config.toml
num_attention_heads = 8
num_key_value_heads = 8
head_dim = 64
vocab_size = 32768
norm_place = "pre"
parallel_block = false
lr_mult_down = 1.5
max_seq_len = 512
Each number is 500 + 40 x the weight over its row's rms, rounded and kept within 0 to 999. Layers, rows and columns count from 0. Numbers have three digits each. The size before them is the row's rms in percent of the matrix's.

# k: layer 6 attention key, 512x512, rms 0.0542, rows 495-511, columns 320-383
# q: layer 6 attention query, 512x512, rms 0.0525, rows 496-511, columns 320-383
# v: layer 6 attention value, 512x512, rms 0.0768, rows 448-477, columns 320-383
# o: layer 6 attention output (transposed), 512x512, rms 0.0553, rows 448-477, columns 320-383
k495 096:457538511482480521457497540505519485432465501554448564467525500463547504442464580542539565509469493501552514480483513538523542546464560581563560450519477576493486385473491511535489511470458486
q496 092:526480502490539429539461517544535492479449478451510562513471476490469513536463470524565513491473499517411563501466509542464494492504458503481516486511445502543565428558522622508467527516553543
k496 093:512495459526464539518429448518483474462472498464571501507546539480530497487521519435527522470484464542493567509482458491529466494550480550530458485567455559441515482509508543512506464505506472
q497 114:486533503486589562485551488436506465460516513504442539506473443535452490545518454507427459498534506556406490520479498521556534537530528506438514429482527535520554506618568433566502627467492483
k497 099:455489551531539510482533514464516533439466504478517563575489470473452538471480454455610552535478503478504505467589566571505554495551457442498520464531557466521491531525521475498397511551439496
q498 106:518418486482543514449499493441489583429488473523502437470525541446449395508513501495522554529488483449544552447513507487505505610506496508585508587504491465485467516542558496482503501519518501
k498 102:484485496469573497481496524483494432439559535503551552475544495519449491476554530460503497459478456469546533455463478500519486549485488436494465532468506512380549473418544472472534568543471483
q499 099:518482488486549538520444473541536507585516526503512530542468523504394473488526416516647516549544573497438514561520488506475536555526506464471537506501467475454572479552530497530499542473506425
k499 087:532482527531492558528487569493526428482558507562503450522534484521411483470509473453582538482433549449454479561500459541462545543517521435547467433519497456487588477491469512508476494507519562
q500 101:526502462579479445459460447474557494511498516450488500469540545541476538519459524565548511484492452432529523518485475513513488512502558613514410539526504577511446535514535450474486434515501509
k500 096:462560518458475538486538477541486505458498554488499456473563541502462503546493462545524555574513519500580413529481468472462418490523525533465494563496521487484399549477537504500494444474530524
q501 105:482531543494471496495509429491460535512562486470506540526486536465476543505510441507481528467487414501458497526509479462444440547605528462489506533576477414474520445536513535541517448485495518
k501 095:474493504481497514505450506522441599438546520457476568489536509548537530557477556474546506553415461489516447604539520557513508572609501505486558520501534462424528544489467503503480521477535495
q502 107:493500498536442537533523497495493514545446513450486537454425559456496507472505504499488445570543545564497532500459496523468494534464569584475490476468502485547533466449520498528469438497566508
k502 098:531509541455482507513514584510464558507515629552525476453558510547539542474508492435488548491475465518496497475522474498444505513572496499516547499484482469494532511525419454537431468605597495
q503 106:551513570496504570456497502435510495475531489465440567569466488480475467504507490478573484523463513525515515532546458549455454528486505431493528408433492508455577541500462495561522545532450508
k503 094:578535504454514475539536451471522519498444466442531501509532474554441422521484576462527526517491537519461484528483448467503513561512529492417427484450441483497575470447502478517452509522474546
q504 107:475590478453459520441587516478446547529496534492596487598494498517454434485470467499573540542468496445510487560522558541461480498473517491554485564423526520563499537551567415505543589572487513
k504 096:500434511490536531486496561443498480479537519489499448413438451454440545554524529465482510536443484425506476545508569501537512439455521485466525570448537553477500583522501485451548519478522481
q505 108:452543558468461524537563491512511530510496549530375553506575506525504523437537498475442465480578544449470543501502466499533465465493523463504536517492451462517523455442512493488574484577502478
k505 094:426482544450490465462514510498476475504485530498498490496467465512468530480534487464446468493521552490604481582525526524457484467494537538540507533549439523555465471486510408556523511509489493
q506 109:453465488545597518481496531516493521432553533502562471507498578554429526567549523549507525507442552545456475566466516495443501588486549523467459525529475624565527509520509498520517485519501541
k506 101:497537413485563589498490470517453489479471493504548529524501484497436541520497477457546464548524497527457481564537410495475486517513549471435541445480487517518563523489451511458538494500557489
q507 100:474473491496457488429506484483494474518522452464533564509480489488387486515502494566521551515478571416447471533510535523466529495497494501515519481478540566510527526480530502475525547461525475
k507 108:513450509555528438460538534533485431444540484491474456515478498507455481574484519492536474510520448421542506528516528503459486458541539563500482415458533529476550495513521476539540525487407509
q508 098:494480420480437521541464428521490535471463504563461558375532524485514487528538504542530505558508452536451475543510488535478489496487521502463527515501486498534519503392547535457458429534508506
k508 089:495495495540491413555465487430425514530478543500517598455541523472502523484472472418554498465453529554524469489526506585533486573506513502451467528462490506543428531482511523540516568516499472
q509 096:475500406465465537432533501572528517520444543436504453545520493441470430482477517543432507498464478516510548532539546424494539517435491587467506535519487495519499555479531517485515512520486512
k509 097:529478511420526482413478505510491600606562579484466515495533493506489427467477567497454504558526525482494469532531449545510498490445442494499466484511513570559546534530419528565482490527468536
q510 096:469496556518514451548481436484458486551503463545517457492502401487440474422442560454547430498504468472496516453497514410543468536544420478518493546558546461435422526535534494538474534505433525
k510 094:555511504479517539485511515500538467477537522503449477537519482471475541489484506437508476466448493481464508481470493532598450463412477496513557525517425436474520457543428511471442508473548508
q511 117:506542493455518522488497544446538492576545529502534520520567467539497511527538531459487451466508529492462470497483454535479522489499525491547439488493491481492530477466510501546512544499477506
k511 098:533482562531518496446562521503486512559434484495521521470540507535540457467475430498486509493497503579477518556509479494477473459484461536479561489508455493454545478467468417521486498504486537
v448 109:552522518414483550521457506480539462517502486477439458530462479451540549469456513475470506579575513512521512514516491510532520496554583466434509519431433497482446583539470517537479474471474497
o448 097:499498539555500539527381454507410587502502542451525485534506590540425499505545547474500456429489514498476475435444560504487500526492451495529435460498451560501491572492527460571530530505400538
v449 103:470478476473506509550536432478486490533542484471495506462558594575522560556462499501455475523560515488475483491501467460502491467538526496458417515462433455489522467493510550520546505475466476
o449 096:540546557473511504507531510433476502523503536476516547591489437450485466465588466394535541490517542498545583422548499481503551541490392449491494441470495425509477465465460480548465497453549470
v450 099:558551513504563504499444467459474514582503509558433451488524543485459577511509523515433497499510464484481450507498504458491487579527492525494491526497507523517497484513475487461547453537516536
o450 096:443458451529493564498440520481504466484516489502548565501594478520520486532444497522531504466544476498492512508542531582484502560498498508482488449486450470414488553445514470483542489484602472
v451 103:513501474633501552458513489476527583438574484551482500474506517523545576513550483427397472524485594487520488536434488454520538495565409465485532481546513467471483495541475511549511457416483490
o451 101:497484443516531589539458468522541486490468525408539527516507485430408453533504524477517539505500459522489518416470506564430459409516515529523505510449477545481516537491522473541449519567508562
v452 108:448490552528509480543490489517519431508595527584495423577500522544525488526504548474499528521516466456511432540504554452588512477515565488453511468490540487512555537396490492485502448513514547
o452 099:468474469507479528480543509472439525520460479561527542499472483560437523480478499456488488485566487515520526463461541536466502496510486478567467469499463466421580470576455454586488530526508495
v453 102:471495518436478563578499453567509488533548516522530495580488535419500507459519546535448483499470495458544440482452472476512496499481524547522551569528536426482494405449563479536507446482437518
o453 096:526513529479472504488458522466557556476444469466420539469461504512510575534565574470501438519383469522562547589506499429566428435488511503532514558503484421523560480594444494464525517541541464
v454 103:557459521435500496499597494420489535441494486497426524549420459467509469518493545484521562486506477478495488478555539559566478572489492582498485503445493457551534467478559534535430451521509454
o454 098:480496484556507433491513470559520502489523461494544494431458492534455512612540474422460501543495487447486442496541523486504480477541468505495500521552516467491462529496456454481507505476508484
v455 106:518497425483509464532554445471538514513464385458455467536523536476423517428618490535513485512592482439452493478560501469487519558524417461435595504449536498494552507443504506523493521532531496
o455 097:442469500456531577491529514565426507485542490554490486473537477542434470525461526462501515536552512434539433502504515460531427497482494526522482549535510456513502477617506494454588417404558504
v456 109:540540559495453551521513478496512526534509506496534532512485556547499541461523442502452509532502481559530443597477509494491448507542514507505549542551483469505466480550568487483440547533491487
o456 095:541521439592432440458527511536518552526520497478541483522522470494597490537501505490505466531509503536482489479546454521550506401431414521499488528475494534436455462557435512499518437464543505
v457 104:491517500475468471495530483461471542447461502524566424503491435465496582497525513458479546475499585555460526513508504557534589518537493538430486522554479464476502550444479516547462486582506482
o457 099:605441408480527531444438432538568487556469488531429434491441546545508522521454509515480503494510441517430519441502537455492433479515529516485537487513520508469471583497474533456523448471493501
v458 107:490548488576463519560503553464507479482487437538553524506404537504471504509507500556512523563475471525549496535465458521454470568492503464527481505412484577450528514506460460496523459443533495
o458 097:421458496436467515559448494459441545557488484466461555520563432541472465514523529464454495561524505527537541518502526422459487454453481508483469479555528493473534483572463503554516449612445504
v459 101:501556500433487500486491506513507555486509514485499595556454503485519542464464535448539549505516502504484460472568515549416520522512468483445477527535584532579461574490547501570461544515473536
o459 094:526459440512440553502436515490477539515499532427487489434494539462551464518524469549442490446522527564583546449432497454504495486511524487517548496517401435464458460559493447483436484464485514
v460 100:443507505510491538516436502472460426534463555496489465540558512515490491447584436475520462460455482562523546551576472575501425421487475478507437510496469515502528524458438501440547495516559466
o460 094:502550531513454482509526513382455501500518524449508507445505518467401470569508541460512489526424487516501527518471442472526556499520497477503455552512537465551514446549548472501482480526521559
v461 095:553498560533553434526468543465594529445558600488494500606501422527484477520470565502484492522461498454476462488494506485573551503481523546492510448495471453507461536501479497557469531432485514
o461 092:516472471539455532522574531483502472517504431463579486473463547494517474530495447506469468431499553409466524532531531460497469527501484473551527417397443484480495481506542506453518473520551421
v462 102:444501512446517487437458459531489409483485471466529562476423558467535534512554564570450468536523560435487499478563534493468522464479478561437497489499588553468568536524528471432569479458480527
o462 098:549494453507477507486516545515471571519529501540469548512529514541409448361506473492507492449492569504538469462455470481532472488530488492470461492489501552498493514534489463524553478512491485
v463 103:602467569455473496490479522532509543494490526497522533537526507552503548531530514462564565467404469525497441588478528496468427473496479440481515495525489491521483512534497479447540498545466477
o463 098:602514482497532457523560572459556452525513500537472468493496429493504440492458458505517403554489495472505499526536426522441537485499476480464513572478413443500474502534462524556503582485569524
v464 107:502515440554465528512527499464521531502542602453458504474418486515508504523544519507534607524421451507496505573492564500494488514573566431472473445494469485481504473563560509508456575526533488
o464 099:585511407530470466488433480537538486464429460527425439516477544502575541492539504511536511471552429502508542437547511526462497419484487569541537459531544451481506529508473563512522456462488477
v465 100:454526435475487422461567477499477467484457528480456532524481509504497481468536570601480567526404493487556523539542447533506518515447531518459447398520535474544518543503524531480475490486477541
o465 094:573506507504429505531521485495536458498546534498543498518443511513559442447426507454491431472524450555511501471477496540540499475503533538589533532523513514484533480526532519519448436578510460
v466 104:498478469495507473504456505470493448553495494517467541493565535505602458549534429474422459579471397482541515468538463502443495448484531485439407460456510499454554464497468563443522535446380473
o466 096:487487493426425501505480500484446549495461506454571473420515428468530480532524472477538527541561532476515518486555509592522543487495475518528480500474425503502420464418482403492417462524502528
v467 104:476497463517561482514500510486476485557468549498490532518488538494478430439555532522471536475479444567452560576509510435543450522446478491480515476554498536568452446486536439519589454484514483
o467 102:608477468426403458513570490513530493498469532534509456490481513597518515442480531545599511451517545519510444497504476531527480452545439507485433474515516522439456519478454520512447500502488499
v468 095:527411500561453485509500544432556529480471512544455486456499453498492414516434440510467519490490543427427547475492507592487622511474508423491528447464546574529510444488485509490524557484497512
o468 097:510537473516485500518422528496530543441530450559514450552425504427497554519570504474499499490450469504534521499423520503474506507441524448469410421511537496472498481522585445513476506496452589
v469 103:517458582554515463488529524488483595540464437533519462473473544427529439520518511543531495536500564539474508543497499476479531489499544431487495545522534505502446476468546545467455528535486517
o469 098:435488540451453530501469494509513414473498456504408494519527475495564522496506499400462483507455444520519510460508568513538520425395444613532495545482456461500449487477473459474519517563517513
v470 109:532525473431520497535507492543530496448342562524505502490521499524490529492432429404482422468529511521452433482499447521500483487495499520437484488525451415510483566528504563459485544546551478
o470 101:517480493419464496488448536532524503529517539456514457459499541450472497492514558530528557487478558511503465495507514509558502507557447537535593551545483514479552505489438498509546518479453458
v471 108:457518531477548518467537489497499495505468508495524510460503510451505498526509448416492455506503447480490548423464464546493470530536502436555496507512456439532489466480536459480476559524504482
o471 102:488482415516510521477441541538533493527504482503451505528486466498544531486487548438464520492484462515476447457515510469492479433485490500445535527460472498526506477450427529463489465528480497
v472 103:474451463399486466502551498473466546456538553499524584552485510514541456509501529473479542557486430394431510544549481451449500536483418473489452486535507484540522427459479487522514511506489510
o472 096:529504458491497510540436569489489531535426439541479429463480426528503554522565511455541548538559511528559379466448472535543493511519436514498479417506597485476499474468478449442532498418539465
v473 098:520462491577579499560475447538533448408418497478542537508580520503541535484483527570452525482528493476485496474500508478540529525480534443493491487467507452515587495474514526504477453464583502
o473 092:496514510484504503539571554473504490430508512485491457530480485445465515557516505511477559466490472488481476531458497496523466524565564464467480483448517547482476526510489453504484538519520513
v474 099:489476416525479480596479527536506562511545456547538439503490594493482548540507561490474530524505438456477448462529517403468468449500480526488477494489470481543467573486533440471504516532562442
o474 094:514498509496589493470528577523519470503502450519509553561479496516460533475478460447458550473573517442494557558481570468507533514497519478479519418501546572489521485518462523436467535454404493
v475 102:494572510444480554495462431513523424492501554510453494482458471471489488508580506473468430494475522523518592516498592492478482497522514486459478466530466518523566501470485435476485484571488447
o475 093:558532499500544515461492525546453520504503464486462534491491446546505597433528483573502463520538443441512465534565513540534506541495504544534449541484489549473529509554566516410618481430519512
v476 103:497516481516489439471466512506519524495550429508503556444448443546553568534483473525490485486538486527470521520505441566559478463443499480467519468545486505484466487465479516577473512473479481
o476 098:518485495500489461541420416467460492485430570533487438571511464482422432528540554507502493491429459523445553457543562573503532522461437515494508515481479482512533553532524542481563536459366547
v477 106:532486448479522501541525525540484544528537509563471551434533474542496535490502575464540456520493497494475456562525492542471552486529492464565509561505528497508557525479564552480512465520442392
o477 096:456446457487477518504507520437437502512468489480520467488514567456510517556520514484503564554499502501501480531542504511491427502502470473436426587455489488499453539580455499531452512518493519